{
  "n_kv_head": 2,
  "d_mlp": 768,
  "activation": "geglu",
  "bias": "all",
  "init_std_qkv": 0.0518,
  "init_std_o": 0.0,
  "init_std_up": 0.0518,
  "init_std_down": 0.0,
  "lr_mult_down": 0.7,
  "beta1": 0.93,
  "grad_clip": 1.0,
  "warmup_steps": 0,
  "final_lr_fraction": 0.1,
  "batch_tokens": 32768,
  "seq_len": 1024
}
Each number is 128 + 24 x the weight over the matrix's rms, rounded and kept within 0 to 255. Layers, rows and columns count from 0.

# layer 9 MLP up, 768x96, rms 0.216, rows 667-738, columns 0-95
[[ 98  86  94 112 114 112 147  79 156 124 103 144  82 178 128 140 114 112  97 187 124 127 147 166 109 129  65 106 115  93 122 145 127 128 143 107 111 152 100 141 155 122 134 100 156 146 105 149 125  74  92 126  79 139 119 144 134 113 134 142 159 160 115  96  99 162 104 182 103 124 177 105 107 110 156 154 153 130  88 131 133 117 131 118 129 157 177 126 127 122 149 150 165 145 130 153]
 [114 105 114 131 140  94  98 135 134 122 129 104 145 147 120 134 150 144 108 142 133 127 150 110 130 124 128 117 134 140 149 127 143 111 103 102 128 108 156 148 148 133 133 152 141 151 149 137 146 153 114 124  90 125 129  89 118  97 113 122 158 118 130 152  95 125 103 125 139 158 106 132 134 122 169 156 130 133 117 128 155 108 156 135 106 149 165 100 109 133 122 124 140 153 123 160]
 [127  52 116 180 130 116  95 110 149 142 105 130  92 146 111 115 122 156 130 109 115 144 122 131 116 131 145  89 142 177 156 127 124 136 161 144 137 115 119 143 167 121 169 153 186 128 162 132 120 139 130 123 125 121 126 141 102 113 153  97 151 125 106  89 125 165 145 137 129 110 135 124 117 160 117 136 157 111 110 113 117 119 162 123 153 132 184 159 115 115 103 159  95 110 112 113]
 [132 119 143 143  84 108 148 113 140 110 136 123 144  96 133 122 121 113 152  85 103 125 110  83 102 129  89 110 156 141 160 125 136 139 149 127 165 153 139 138 116 122 141 149 100 100 126 148 125 131  83 164 160 148 150 103 177 111 166 117  92 127 113 166 126 130 106  62 137 171 180 128 127 122 139  98 164 149 110 129 136 100 122 125 123 127  84 146 126 122 121 161 128 121 128 139]
 [136 138 139 135 127  99 225 128 141 131 138 116 124 122 134 139 137 119 151 134 123 121 112 101 121 133 144 123 131  68 119 111 132 118 124 123 122 140 136 140 151 130 136 134 104 129 129 121 140 126 116 129 123 129 119 107 126 129 134 137 122 115 128 112 118 130 126 125 152 135 129 141 120 148 127 134 134 113 133 108 116 138 120 112 116 124 135 157 134 137 126 121 127 128 118 145]
 [103 147 132  86 165 134 139 156 120  93 121 123 138 176 103 155 141 129 144 137 141 146 136 126 126  98 162 139 113 140 140 145 112 111 126 117  80 124 128 119 152 107 132 144  96 110 106 150 123 163 126 130 156  88 150 157 123 125 145 188 125 130 116 175 159 139 136 147 106  94 127 157 150  97 113 163 146 108  63 120 144 110 113 111 197 175 124 131 139 164 154 142 169 109  90 107]
 [150 129 142 156 133 153 115 132 125  54 140 170 118 144 160 121 127 146 124 112 147 116 102 124 144 116 139 115  88 100 131 127 139 126 107 120 150 141 163 117 117 117 110 122 141 107 149 102 119 100 127 105 135 146 111 138 147 134 146 159 110 152 132 114 126 173 134 140 120 122 152 104 149 120  64 137 105  93 121 146 120  93 170 141 134 136 105  97  99 112 175 120 117 115 111 130]
 [130 152 142 143 120 110 113 129 111 112 139 122 124 121 109  86 125 128 104 121 129 144 110 134 127 132 147 117 107 131 100 145 124 139  97 134 132 137 139  98 144 105 109 122 128  92 122 106 140 133 139 141 132 133 110 145 132 101 116 145 113 131 140 126 112 127 130 110 118 110 144 130  97 157 117 140 114 137 126 116  91 129 130 141 151 124 113 115 141 129 140 107 145 107 138 123]
 [127 128 105  93 109 110 150 100 145 134 112 171 143 151 141 113 157 138  87 129 148 126 143 122  88 136 104 143 164 174 151 126 123 108 153  95 112 163 126 103 138 130 133 127  82 132 136 129  91  91 101 129 114 189  86 149 188  96 153  88 135 132 156 105 136 134 110  82 173 132 124 105  75 148 127 122 102 175  93 148 129 124 143 122 135 158 136 149  86 143 142 176 128 124 130 162]
 [133 152 135 154  96 129 191 103  96 141 127 146 147 144 128 149 101 141 130  77  82  77 161 130  98 138 107 148 130 120  80  99 170 129 131  82 115 119 140 142 132 174 110 123 108 111 113 124 128  99 123 191 148 131 110 128 136 135 133 122 130 120 109 138 150 160 155 110 137 107 146 137 171 149 155 145 162 136 141 171 119 137 162 102 139  81 155 106 116 137 102 141 128 116 133 130]
 [108 143 161 135 129 115 119 138 153 154  92 149 118 102 145 106 154 155  87  92 135 115 130 127  96  99 136 128 103  79 101 146 111 135 121  96 138 146  80 161 117 103 116 125 121 111 149 113 157 135 132 169 148 114 119 131 136 170 172 151 123 109 174 141 111 153 148 145 111 113 102 174 178 141 172 121 111 154 112 170 141 143 106 168 126 183 121 149 137 136 144 115 110 144 124 121]
 [116 104 153 122 116 138 144 130 171 127 138 131 144 108 136  90 170 141 133 136 121 155 103 164 132 115 139 123 121  87 129 117 116 120  72 105 126 139 113 113 108 140 128 122 170 124 120 121  89 106 103  99 127 123 127 119 100 128 189 133 108 144 155 140 122 128 153 149 110 165 127 123 176 108 145 150 133 161 129 135 144 139 125  97 123 126 158 127 127 137 159 120 135 181 156 123]
 [156 156 127 132  83 114 135 104 123 123 128 153 148  89 125 147  98 138 144 135 125  79 131 146 122 157 196  77 168 135 157 124 146 144 106 113 119 141 102 159 135 125 139 113  95 131 146 109 120 130 115 125 127 127 125 139 116 146  94 152 120 119 119 114 166  94 110 176  83 132 126 122 157 133 163 130 154 133 156 174 122 121 146 125 140  98 139 116 115 117 127 133 114  97 121 115]
 [109 149 171 127 132 115 114 135 104 169 148  89  88 135 120 128  55 129  73 167 124 171 170 198 122 116 144 120  84 128 151 114 167  90 130 124 144 128 187 138 113 145 141 129 132 168 134 118 109 103 149 141 161 112 157  95 156 156 121 206 159 137 107 102 116 107 122 138 131 140 130 151 155  93 107 175 102  60 168 145  90  78 121 117 118 163 171 152 174  99 102  91  91 139 124  97]
 [118 187 146 120 149  81  96 156  96 123 142 104 141 157 109 143 139 158 140 125 148  95 128 121 126  87 125  98 154 112 124 133 130 137 109 107 137 116 122 159 148 154 127  87 150 145 129 120 129 154 109 111 130 107 147 122 129  93 145 165 118 129 132 137 123 109 120 147 159 138  86 140 143 108 134 109  66 156 136 118 146 150 125 177 100 151  94  85 126 159 131 148  99 162 162 124]
 [103 167 155 136 130  91 128  96 100 147 138 128 119 141 114 115  80 113 127 144 117 171 125  88 138 131 147 142 119 158  88 125 143 154 126 129  99 144 146 147 133 132  71  97 110 158 117 138  86 129  91 130 103 114 153 142 161 117 112 120 120 143  97  75 134 119 128 129 131 110 132  83 128 159  90 167 131 154 164 118 131 137 140 119 129 115 154 160 164 117 133 123 164 114 157 146]
 [146 100 144 119 120 159  87 119 110 126 151 142  96 126 113 184 122  75 162  89 149 114  71 126 125 134 139 123 160 156 130 122 145 180 149 112 100 132 119 157 119 128 119 120 124 131 110 158 119  89 132  96  82 183 167 108 106 134 192 118 120 119 143 152 175 142 129  72  75 137 151  98 139 140 122 109  90 151 140 113  68 146  95 130 178 129 129 103 143 139  60 111 141 109 102 162]
 [113  95  85 112  64 101 107 127  89 119 148  93 151  97 140 105 162 159 105 126 124  87 138 119 102  91 130 172 116 140 135 105 142 107  78 150 122 157  91 102 109 165 122 122 122 194  87 105  87 124 106 122 138 133 107 107 173 182 141 122 132 147  77  95 131 196 128 135 162 113 212 115 146  91 101 139  82 149 101 158  89 143  63 181 108 137 112 145 121 118 101 130 160 172 128 114]
 [155 183 146 144 115 148 138 127  63 108  73  53 128 142  94 106 117 122 153 113  87 147 132 154 109  93 141 139 197 170 180  95 107 104 119 142 141 126 162 143 134 106  48 118 145 143 140 162 134 180 148 163 133 108 125 126 124 100 139 146  99 153 102 116 117  94 123  98 141 125 178 122 111 142 141 161 112 110 120 143 128 131 139 166 110 166 111 110 100 147 122 139 120 150 154 137]
 [153 133 133 160 160 136 120 149 102 144 117 120 113 178 142 136 101  78 145 132 117 123 137 104 127 139 116 129 115 147 126  86 151 139 111 141 122 133 144 155  83 126 121 125 162 113 171 126 138 115  96 144 116 144 102 133 146 112 113 134 135 144 137  79  98 115 142 167 132 163 119 134 145 113 111 112 167 120 101  93 141  91 148  86 142 151 132 109 147  78 170 110 127 116 133 143]
 [171 185  75 144 121 145  80 154 104  85 130 137 125 118 122 124 143 146 149 119 118 116 131 106 162 126 149 131  87 142  83  68 124  91 156 156 144 173  95  76 137 132 146 107 166 133 115 126 151 119 132  66  86 130 121 160 116 181 150 141  92 140 158 109 107 168  97 158 133 150 151 115 164 119 132 133 112 109 118 139 135 138 110 169 120  78 115 145 202 148 145 122 133 141 131 109]
 [123 123 136 107  80 123 105 120 101 110 108 132 109 120 130 131 129 139 127 130 110 115 119 124 128 128 119 114 116 115 127 121 128 133 123 134 137 137 116 117 135 131 124 144 126 122 136 133 144 139 135 120 130 124 117 142 130 135 138 118 117 131  94 117 146 134 123 120 135 124 127 116 134 155 140 121 129 127 140 135 116 135 152 141 120 141 114 133 117 116 125 123 127 134 108 146]
 [132  96 103 132 123 131 126 179 130 153 147 197 121 180 133  92 166 118 145  90 125  95 152  86 122 146 132 130 113 152  85  82 123 103 164 166 114  74 106 105 149 162 143 123 158 150 134 106  96  99  81  88 173 132 109 104 117 161 142 150 113 136 140  76 165 114  88 131  78 159 105 150 138 198 110 137 142 149 114 128 130 134 178 150 126  63 138 137 162  76 147 104 110 108 153  90]
 [ 88 130  81 147 101 121 111  83 108 130 126 100 126 125 128 151 106 138 152  99 140 125  89 116 126 157 112 129  98 144 144 118  64 133  97 135 125 101  94 145 146  77 133 130 122 165 108 126 138  92  98 115 146 127 146 114 103 156 136 143 197 148 147 140 138 136 117 138 107 141 128 155 146 149 132 125 101 145 153 100 100 106 137 125 166 126 117 100 106 131 119 173 153 161 148 154]
 [118 140 139 161 101 114  64 125 119 165  95  84 107 133 134 159 117 158  90 143 142 120 117 125 166 127  90 131 149 130 144 103  97 116 107 106 136 128  87 119 128 113 134 107 176 101 151 118 114 116 126 137 147 182 143 168 125 124 156 138 109 150 164  90 130 137 144 116 150 129 140 158 123 130 138 138 133 113 127  92 180 133 140 115 125 163 113 128 119  94 102 132 110 128 101 184]
 [144 123 137 166 134 101 172 104 128 164  76 126  73 132 129 126  99 124 116 114 150 140 130 114 131 115 131 102  83 139 140 164 128 120 147 127  91 147  67 120 123 135  76  89 120 155 141 137 146 155 138 108 152 113 115 156 111  67 131 113 121 150 134  98 129 131 146 112 144 124 156 145 159 135 117 166 109 139 153 128 136 178 132 119 119 119 120 128 113  98 140 148 170 155 144 119]
 [141 132 105 146 112 160 134 148 149 102 144 113 152 197 131 119 113 123 134 149 132 165 110 154 144 109 137 100 107 167 115 132 149 164 141 141 168 131 175  94 145 149 106  85  97 125 147 130 133 129 128 107 136 149  91 119 137 147 135 140 118 104 127 126 103 140 120  90 117 134  81  81 121 129  69 133 148 143 103 124 116 110 141 143 146 126 157 156 137 130 102 127 154 164 114  79]
 [143 132  97 145 119 124 174 148 116 140 107 154 116 125 129 102 132 138 130 118  85 101 123 140 143 140  99 137 122 114 122  88 112 133 145 135 124 139 132 126 143 136 131 136 128 136 102 137 124 118 113  95 125 102 151 117 138 147 128 145 112 124 138 128 129 128 129 148 135 125 163 121 154 114 105 123 131 142 158 132 129 136 121 135 116 113 138 133 133  98 126 132 152 111 142 122]
 [150 156 118 163 129 139 150 143  55 134 132 134 160 114 126 154  91 121 131 137 147 116 127 124 157 144  88 107 148 142 150 116 155 116 127 115 100 101 138 128 128 140 103  99 123 150 161 136 119 153 112 151 116 123 128 132  83 128 141 160 123 158 130 133 117 102 114  95 132 176 158 161 164 110 113 185  99 134 149 147 110 138  90 113 161 127 121  83 145 142 174 155 107 151 164 129]
 [121 134 112 119 130 132  92 116 123 140 130 107 131 110 123 114 136 134 104 130 136 128 149 164 142 132  98 145 132 128 122 152 118 151 159  99 124 132 131 126 119 127 124 125 106 126 129 145  92 121 119 139 124 127 123 129 115 133 131 128 119 141 122 130 150 121 109 143  83 101 143 143 147 118 124 102 145 125 129 122 154 124 157 138 127 145 142 115 131 128 154 160 147 133 109 130]
 [137 118 124 109 132 110 148 135  90 132  97 193 133 152 103 135 161 120 123  81  76 105 146 129  94 151 158 154 140 119 129 153  66 108 101 154 144  97 130  95 107 163 134 102 122 115 109 158 119 135 126 155 116 131 129 113 114 146 137 127  92 142 163 133 109 132 155 121  63 127 114 113 101 150 126 116 122 144 157 135 128 105 108 141 148 155 128 158 147 156 109 137  78 123 105 141]
 [141 106 113 115 129 154 115 109 129 131 160 115 144 177 122 138 132 145 137 140 106 121 152 132 109 144 127 155 144 157 123  97 110 152 102 139 123 101 147 125 172 143 122 127 108 184 132 115 124 119 137 147 149 112 124  81 138 137 145 125 106 125 126 141  95 131 128 107 107  97  70 139 112 136 113 140  91 133 144 125 134 149 132 104 104 138 153 113 138 128 137 132 137 102 121 139]
 [135 100 155 120 108  93  86 127 121 103 125  81 125  97 133 135 115  99 175  92 151 103  83 126 168 172 120 118 145 140  86  98 162 133 111  94 152 125 123 106  94  84 144 158 175  45 146 140 109 132 152 101 137 127 152  99 116 109  99 146 146 105 121 121 122 105 109 130  96 111 149 130 151 131 132 115  96 119 145  79 154 113 118 126 110 105 129 119 120 107 104 127 130 105 136 106]
 [150 126 116 121 114 130 115 114 140 142 131 136 108 129 124 139 164 170 127 130 139 142 124 125 115 130 142 129 127 140 113 130 123 115 149 141 137 115 102 105 134 132 127 145 126 115 103 138 120 108 124 148 139 149  83 125 103 150 158 135 146 120 107 161 133 114 125 124 130 118 129 134 151 112 134  94 137  98 121 130 139 110 132 134 167 115 114 171 144 173 123 117 139 119 106 151]
 [117 146 170 119 116 124 157 127 105 133 150  80 171 107  67 115  78 125 150 135 109 121 132 128 152 107 150  89 170 197 110 149 139 161 100 142  92 138 119 165 143 166 111 121  86 125 159 134 169 123 149 122 164 124  98 126 142 141 110 167 103 110 104 138 118 100 133  96 145 147 111 110 121 144  81 205 152 106 135 115 159 136 165 116 157 134  62 117 125 120 157 126 150 116 137 132]
 [131 157 141 124 164  92 158 142 119 117 120 104 170 126 179  75 127 148 125 193 110 177 115 118  79 156 117 135 114 116 107 112 140 108  99 100 148 181 106 107 101 157 100 121 151  94  83 162 118 123 146 140 132  71  89  80 136 165 155 132 138 116 150 134 164  99  74 130 103 122 120 118 149 136 109  86 127 158 123 152 168 111 135 109 155 152 131 118 159 107  64 132 125 116 109 155]
 [ 93 129  71 154 149 136 147 109 118  95 131  95 120 156  99  74  91 155 141  98 164 137 117 152 104  98 125 111 117 152 139 148 119 120 115  75 133 171  96 130 126  77 120 128 113 173  97 122 112 134 110 155  91 139  82 185 101 181  93  80 106 125 129  94 131 123 158 115  80 131 106  77  43  99 165 140 163 128 140 116  95 159 109 128 128 147  96 122  57 163 148 128 123 178 130 139]
 [122 162 115  60 124 131 127  86 132 143 156  81  77 118  72 175 112 142 132 143 103 176 150 174 120 107  89 100 161 110 131 143 138 162 124 116 120 137 130 150 125 117 135  88  85 168 129 132 148 197 108 119 117 151 143 113 139 101 114 141  94 154 165 117 135 111 170 141 147 119 183 107 108  78 138 145  87 141  99 111 146 115  66 138 109 126 136 113 153 116  89 125 167 127 107  77]
 [128  82 152 127 111 113 167 156  98 120 154 106 114 114 138 110  85 151 134 135 137 158 170 131 152 140  93 147 118 123 188 158 113  82 131  86 106 151 123 130 135 149  97 118 150 165 135  89 173 127 138 151 122 137 162  83 152 148 134 176 114 124 166 132 107 155 124 121 163 122 124 128 113  87 136 120 112 125 112 135 170 127 127 157 122 143  66 132  79  99 175  89 117 133 171 133]
 [ 99  99 148 114 133 184 117 116 105 118 128 134 122 122 117 128 165 113 139 122 116 169 128 140 131  59 135 163 116 165  98 112 128  83 149 132 103 128 120 111 126 137  90 182 135 105 156 150 136 183 171 108 141 128 141 108 126 163 118  96 103  89 150 153 144 123 173 168 142 143 122  97 154 124  91 159  74  40 142 109 122 149 107 126 131 130 163 138 133 150 154 147 130 149 118 103]
 [144 121 126 137 110 160 172  97 113 163 159 113 124 126 124 104  83 114 132 138 127 142  98 121 124 127 142 138 103  93 101 121  94 122  92 104  91 122 103  96 152 149 142 120 154 124 102 141 149 115 133 105 136  81  90 112 107 122  75  81 124 136 187 104 147 114 126 154  59 127 115 141 143 142 113 154  93 117 190 120 162 159 143  70 131 138  66 142 124 128 115 115  92 129 108 164]
 [ 78 104 165 118 133 143 143 144 215 121 129  95 114 159 137 100 153 138 145 144 126 128 144 191  90 123 113 117  72 107 135 147 148  82 124 142 116  92 101 128 124 135 109 138 150  91 187 136 129 173 116 153 133 143 154 128 119 146  86 139 129  91 158 146  88 139 154 131  98 116 133  98  83 152 122 136 142 166 142 157 168  93 119 150 121 110 176  99  89 148 135 109 129 148 159 155]
 [136 105 109 114 149 112 138 141 138 106 149 171 163 144 137 105 152 145 108  96  54 139 128 116 119 176 106 106  71 106 112 134 130 115 134 117 147 123  95 143 144 124 163 147 147 118  94 169 110 159  84 127 151 123  58 120 104 158  72  92  90 130 145 129 121 152  82 126  66 156 126 156 132 149 126 114  86 126 121 128 148  93 134 135 163 127 173 119  98 170 159 121 176 196  98 125]
 [183 148 160 134 149 117 101 111 119 141 125 130 112  77 127 114 130 121 107  95 122 114 125  93 133 120 115 118 153 129 155 136 156 124 125 153 129 170 165 147 151  90 137 133 196 101 179  96 144 147 194 139 109 134 106 104 116 134 144 146 135 129 160 122 150  83 113 136 139  86 165 154 157 110  80 110  74 106 120 116 156 108 134 148 105 141 136 145 117 107  72 138 123 100 110 123]
 [158  75 131 110  95 145 156 146 183 126 135 133 112 151 148 144  92 154 141 137 105 154 141 204 166 137 108 132 150 112 156 153 155 111 136 115 129 116 173 125 139 159 148 158 130 116 148 144 131 117 119 144 145 117 143 122 109 103 168 132 118 111 179 125 107 138 122 122 126 168 180 156 164  77 152 143 131 150  95 151 130 134  75  92 173 146 217 107 118 130 129  91 148 127 180  88]
 [145 118 116 153 120 125 118 131 153 165 156 153 144 115  82 133 156 128 142 129  90 148 109 124 131 193 136 133 130 114 113 113 138 111 107 150 119 159 121 141 131 130 133 126 128 161 121 139 160 142 115 127 139 127 110 117 108 127 148 123 113 139 135 144 142 150 130 100 109 104 114 123 184 127 144 150  91 146 125 139 159 147 117 115 133 107 121 127 170 103 164 111  96 123 161 123]
 [131 132 102 111 107 134 141 118 140  87 114 146 161 116 134 107 127 144 114 114 167 112 163 123 141 124 109  91 135 158  75 120 159 125 113 111 153 161  96 114 115 163 109 120 151 119 103 135 146 165 143 101 104 137 159 104 129 145 118 130 107 128 102 126 142 103 132 127 124 159 113 137  69 131 122 162 135 115 127 109 194 132 158 151 124 133 176 141 138 133 120 134 161 139 123 161]
 [137 117 195 110 128 111 122  92 154 151 136 131  88 118 123 112 115 128 126 103 101 150  90 177 120 120 146 114 136  69 169 132 126 126 101 125 150 108 148  94 154 139 111 107 123 160 100 115 128 120 144 158 145 119 118 120 129 136 132 105 146  98 127 102 113 109 183 105 147 118 153 123 192 107 109 158 126  97 110 154 109 106 106 113 133 137  92  85 116  96 104 126 183 100 182  90]
 [102 151 119 142 128 130 126 135 168 111 110 112 147 141 172 134 124 107 148 157 116 113  89  83 114 152 125 140 106 144 134 106 133 155 136 166 206 139 136 112  54 136 139 125 131 183 161 145 146 102 106 125 133 137 151 124 143 157 140 130 129 121 139 161 115 113 139 148 150 106 162 157 133 161 147 101 157 165 117 130 131 139 159 156 142 117 113 130 133 113 138  60 127 132 132 170]
 [110  92 142 146 128 112 137 142 193 146 114 151 140 124 118  70 104 109 102 101 134 173 117 127 145 134 143 150 100 124 126 113 190 144 165 162 149 122 143 148 131 113 118 132 132 115 160 144 142 147 104 143 118 193 118 157 121 199 123 173 112 112  62 123 111 152 158  68 155 124 114 118 153 154 104 111  87 132 134 127 152 170 109 175 185 118 116 120 147 112 145 149 119 160  92 194]
 [110 151 118 115 117 112 124  93 134 110 148 109 153 118 123 158 129 130 123 125 131 119 134 140 120 113 131 145 122 115 149 117 110 161 113 112 157  92 160 115 112 129 143 133 117 103 161 175 122 142 133 114 131 127 120 150 164 115 130 145 136 133 119 172 122 101 156 104  96 129 161 131  94 131 112 118  95 121 107 105 145 117 115 125 113 107 117 154  90 137 130 101 119  83 115 149]
 [155 138 114 124 115 134 147 138 168 167 133 102 117 142 117 110 107 128 138  83 133 115 139 111 112  86 119 100 166 142 128 123 113 154 154 125 149 155 134 123 188 129 102  85 118 166 139 145 105 109 169 143 116 106 186  75  97 146 135 169 123 171 102  81 108  98 125 125 105 125 126 129 117 114 125 118 141 131 141 138 157 134 109 104 133 159 160 178 129 118 112 138 121 147  78 126]
 [101 105 114  84 124 109 136 133 147 115 133 151 160 124 123 129 139 139 138 108 130 101 172 148 128 105  88 133 132 143 186 122 152 151 147 137 121 158 148 129  89 129 154 132 174 129 146 131 112 134 136 137 124 140 154 165 128 133 124 116 118 105 127 161 136 120 126 166 138 149 140 124 126 107 141 156 116 169 132 109 158 103 133 103 100 124 141 105 150 109 109 132 134 150 125 115]
 [134 118 169 135 131 129 144 130  87 166  70  81 138 143 122 101 115 116  86 170 106 103 158 148 145 145 101 112  99  95 145 145  95  89 116 158  92  59 125 164 127 118 128 149 161  89 158 130 163 143 146 147  91 112 136  85 150 128 144 170 106 107 122  91 124 104 160 127 122  71 171 153 103 172 141 137 120 113 106 109 155  98 136 140 117 125  47 138 103  99 108 123 125 135 120 142]
 [120 147  91 123 104 138 154 161 163 126  92 142  91 156 121 130 145 159 112 128 134 144  80 124 110 163  71 126  83 159 154 142  95 125  96 123 177 156 134  95 146 142 112 109 126 106 104 117 157 144 118 101  93 133  94 136 158 105 149 113  98 147 142 173 155 108 116 120 145 122 195 106  64 147 106 134 150 136 104 135 142  80 133 171 137 119 170  95 107 168 160 117  88 125 168 118]
 [138  98 114 130 133 170 144 156 188 144  92 114 124 120 160 133  88 132 138 166  84 133 142 157 111 143 106 118 125 119 116 155 138 143 147 124 152 154 153 137 135 116 144  88 141 123 159 182 134  92  66 121 136 108 156 140 154 127 145 159 112 107 130 143  93 140 140 162 167 134  77 123 103 120 140 105 120 152 117 169  93 127 131 118 126 149 135 133 116 123 113  67 182 140 101 161]
 [180 154  96 139 148 196 159  92 132 115 113 160 123 164 132 158  75 128 134  54 172 123  96 152 116 128 101 100 136 146 138 162 116 121 141 128 120 105 126 125 138 113 123 147 138  59 149 157 140 177 152 108 169 137 121  76 130 156 153 129 138 144 131 123 165 118 129 109 129 119 135  69 123 131 104 156 113 109  76 157 104 114 128 121 144 122 175 157 124 143  87 153 147 131  64 129]
 [138 113 152 156 142  92 106 125 122 172 138 135 128 104 104 133 109  96 140 138 127 129 144 180 153 194 152  86 145 135 143  86 131 136 108 125 115  64 125 131 153 160  98 147 143  95 139 146 107 133 212  98 120 183 124 117 104 123 118 167 141 117 140 145 160 175 135 131 120 130 181 144 118 106 162 116 155 143  93 125 175  88 109 134 137 105 154  55 151 127 113 149 115 106 166 128]
 [160 152 136 138 127 111 158 167 151 129 155 119 129 128 130 106  99  88 151 155 162 158 148 130 123 151  95 166 104 151  72 161 136 118 128 129 134 165 177  90  72 137 106 134 127 131 116 165 168 123 134 128 130 176  92 150 148 140 117 132 125 133  87 120 127 110 120 113  97 129 148 151 122 162 159 104 178 135 123 100 183 120 129 157 117 123 150 104  96 163 146 134 121 109 117 170]
 [141 110 109 158 141 161 157 112 112 200 113 106 109 113  71 158 188 127 143 150 128 165 132 128 185 136 136  91 166  89 131 153 155 155  90 133 172 141 149 154  94 133 117  97 122 114 128 138 163 175 130 120 115 136 114 106 112 139 128 141 151 130 151 149 117  88 124 115  85 115 130 104  94 118 116 125  91 154 105 177 143 113 133 146 101 133 118  98 105 131 165 117 146 130  89 118]
 [156 155 136 136 117  82 148 121  98  92 109 122  63 143 147 140 145  94 164 114  64  74 144 181 106  83 130 127 137 146 121 148 102 132  93  85 149 146 161 142 127  86  95 105 115 144  98 120  80 137 160 102 148 105 170 129 151 140 174 151 126 123 110  88 143 128 106 118 114 126 173 113 147 124 106 121 168 100 160 148 145 135  82 127 145 137 129 132 101 155  79 126 132 143 147 109]
 [ 81 189 104 144 144 127 133  98 127 120  87 148 133  70 130 111 169 100 126 103 168 110  82 148 150 138 121 126 109 163 166 102 183 120 120 104 114 128 153 145 125 141 152 122 104  92 118 130  96  95 141 143  95 175 100 161 112 142 174 147 128 158 124 123 146 116 142 120 172 140 146 150 116 153 131 122 109  97 111 101 123 135 149 125 124 102  98 110 133  98 133 135 170 134 115 127]
 [113 117  95 167 121 130 124 141 170  76 136 109 131 128 161 126 143  93  76 125 114 100 176 145 104 112 105 143 118 112  99 103 150 107 110 153 146 127 120 115 137 130 139 122 121 144  92 113 108 124 129 131 106 150 127 110 118 110 133 144  98 130  91 125 111 132 106  83  96 158 139 108 122 170 122 106 136  89  92  95 152 119 142 141  90 137 175  95 114 108 159 127 111 130 118 114]
 [133 123 110 116  90 129 121 144 112 120  96 124 130 119 147  99 131 136 104  86 105 119 117 107 132 116 116 166 138  69 104 139 100 105 146 124 106 123 133 132 138 127 118 116 137 114 110  92  99 133 121  99 190 128  91 138 142 139 128 161  82 124 108 134 101 143 161 112 119  99 104 118 152  88  98 142 143 142 134 153 144 139 100 127 119 167  92 146 114 129 128 165 165 117 106 122]
 [142 114 128 125 102 156 125 125 124  90 143 140 136 156 117 181 142 131 135 120 111 142 129  89 119  98 106 123 150 150 112 108 116 123 142 139 133 115 129 136 153 112 108 122 116 166 154 129 112 126 100 131 152 139 127 137 133 131 118 128 154 146 150 119 162 170 123 119  78 106 120 115 118  88 122 143 119 109 160 143 118 133 124 122 125  84 113 177 153 122 132 132 159 115 127 132]
 [ 79 101 148 157  55 114 113 137 114 118 131 131 106 131 101 155 137 152 126  75 148 161 137 137  94  85 149 172 157 130  87 137 135 132 114 116 118 120 101 127 117 163  83 115 201 122 128 158 101 135 119  76 131 165 143 178 114 138 108 138 112 191 160 147 115 158 142 121 167 189 143 161 170  93 134 143 146  96  76 129 156 153 113 112 102 147 132  43 120 162 117 102 130 166  95 161]
 [128  76 127 123 120 103 132 151 160 127 112 157 101  93 158 136 180 119 124 144 113 145 139 112 155 146 110 170 124 114 118 118 162 132  86  97 153  97 145 166 122 151 124 165 109 122 148 108 127 129  91  94 113  59 109 151 159 115 100 136 155  92 111 157  94 133 133 153 123 142 143 127 139 130 120 140 137 141 161 145 117 121 145 144 108 137 122 132 122 120 158 131 114 159 143 171]
 [156 110 149  77 127 115 158 200 129 141 161 157 160 139 120 122 106  81 143 123 109 120 113 102 132 136 131 124 114 143 110 115  99 125  91 164 136 133  93 137  83 148 122  81 101 115 113 151 108 140 136 138 131 119 144 131 139 146 148 123 134 107 136 127 151 117 109 125  93  86 107 128 122 129 137 127 122 121 144 195 135 145 123 109 123 130 106 194  92 148 152 131 137 148 109 107]
 [148 122 179 161  94 133 142  95  92  98 113 130  68 114 100 144 116  77 160 134 152 157 114 155 113 111 131 149 150 175 145 149 133 120 115 150 149 123  92 138 129  84 104 154 105 159 159 128 121 123 178 127 143 151 135 106 116 115 114 128  92 155 139 111 136 114 129 136 106 119 152 176 171 130 133 122 154 151 142 128 131 139 149 123 118 149 134 172 166 125 123 115 126 106 164 101]
 [ 72 156 143 150 130 119 122 135 163  92 119 136  99  90 149  98 138 101 145 129 109 115 139  47 144 111 112 117  71  86 106 125 140 136 144 152 125 132 122  85 146 121 140 196 110 104 177 105 131 118 126 154 146 125  89 116 125 111 164 166 115  91  95 122 102 158 132  79 123 155 169 122 137 128 146 118 140 137 176 132 167 139  96 159 144  86 101  93 169 116 141 128 114 143 160 111]
 [116 141 133  98  97 125 139 101 107 113  89  80 138 108 144 145 165 139 138 137  94 142 116  93 141  64 155 151 135 156 122 142 102 139 117 151 146 124 116 130 126 175 104 157 130 107 116 148 126 143 108 134 144 105 102 137 155 135 116 143 144 106 142 110 145 109 130 116 107 134 110 113 146 135 107 123 113 150 158 147 131 165 100 186 120 130 134 168 182 135  80 163 144 162  87 143]
 [115 116 145 140 139 119 119 125 117 135  69 138 127 126 144 129 162 101 133 112 168 118 108 133 110 114 142 129 144 131 119 135 135 148 137 139 116 127 175 155 128 106 153  97 168 105  90 131 121 137 125 144  92 123 134 110 151  95 109 120 115 139 103 100  95 135 125 119 160 110 155 144 113 138 114  79 115 124 119 125 131 131 102 144 134 146 130 155 118 114 112 136 106 147 121 150]]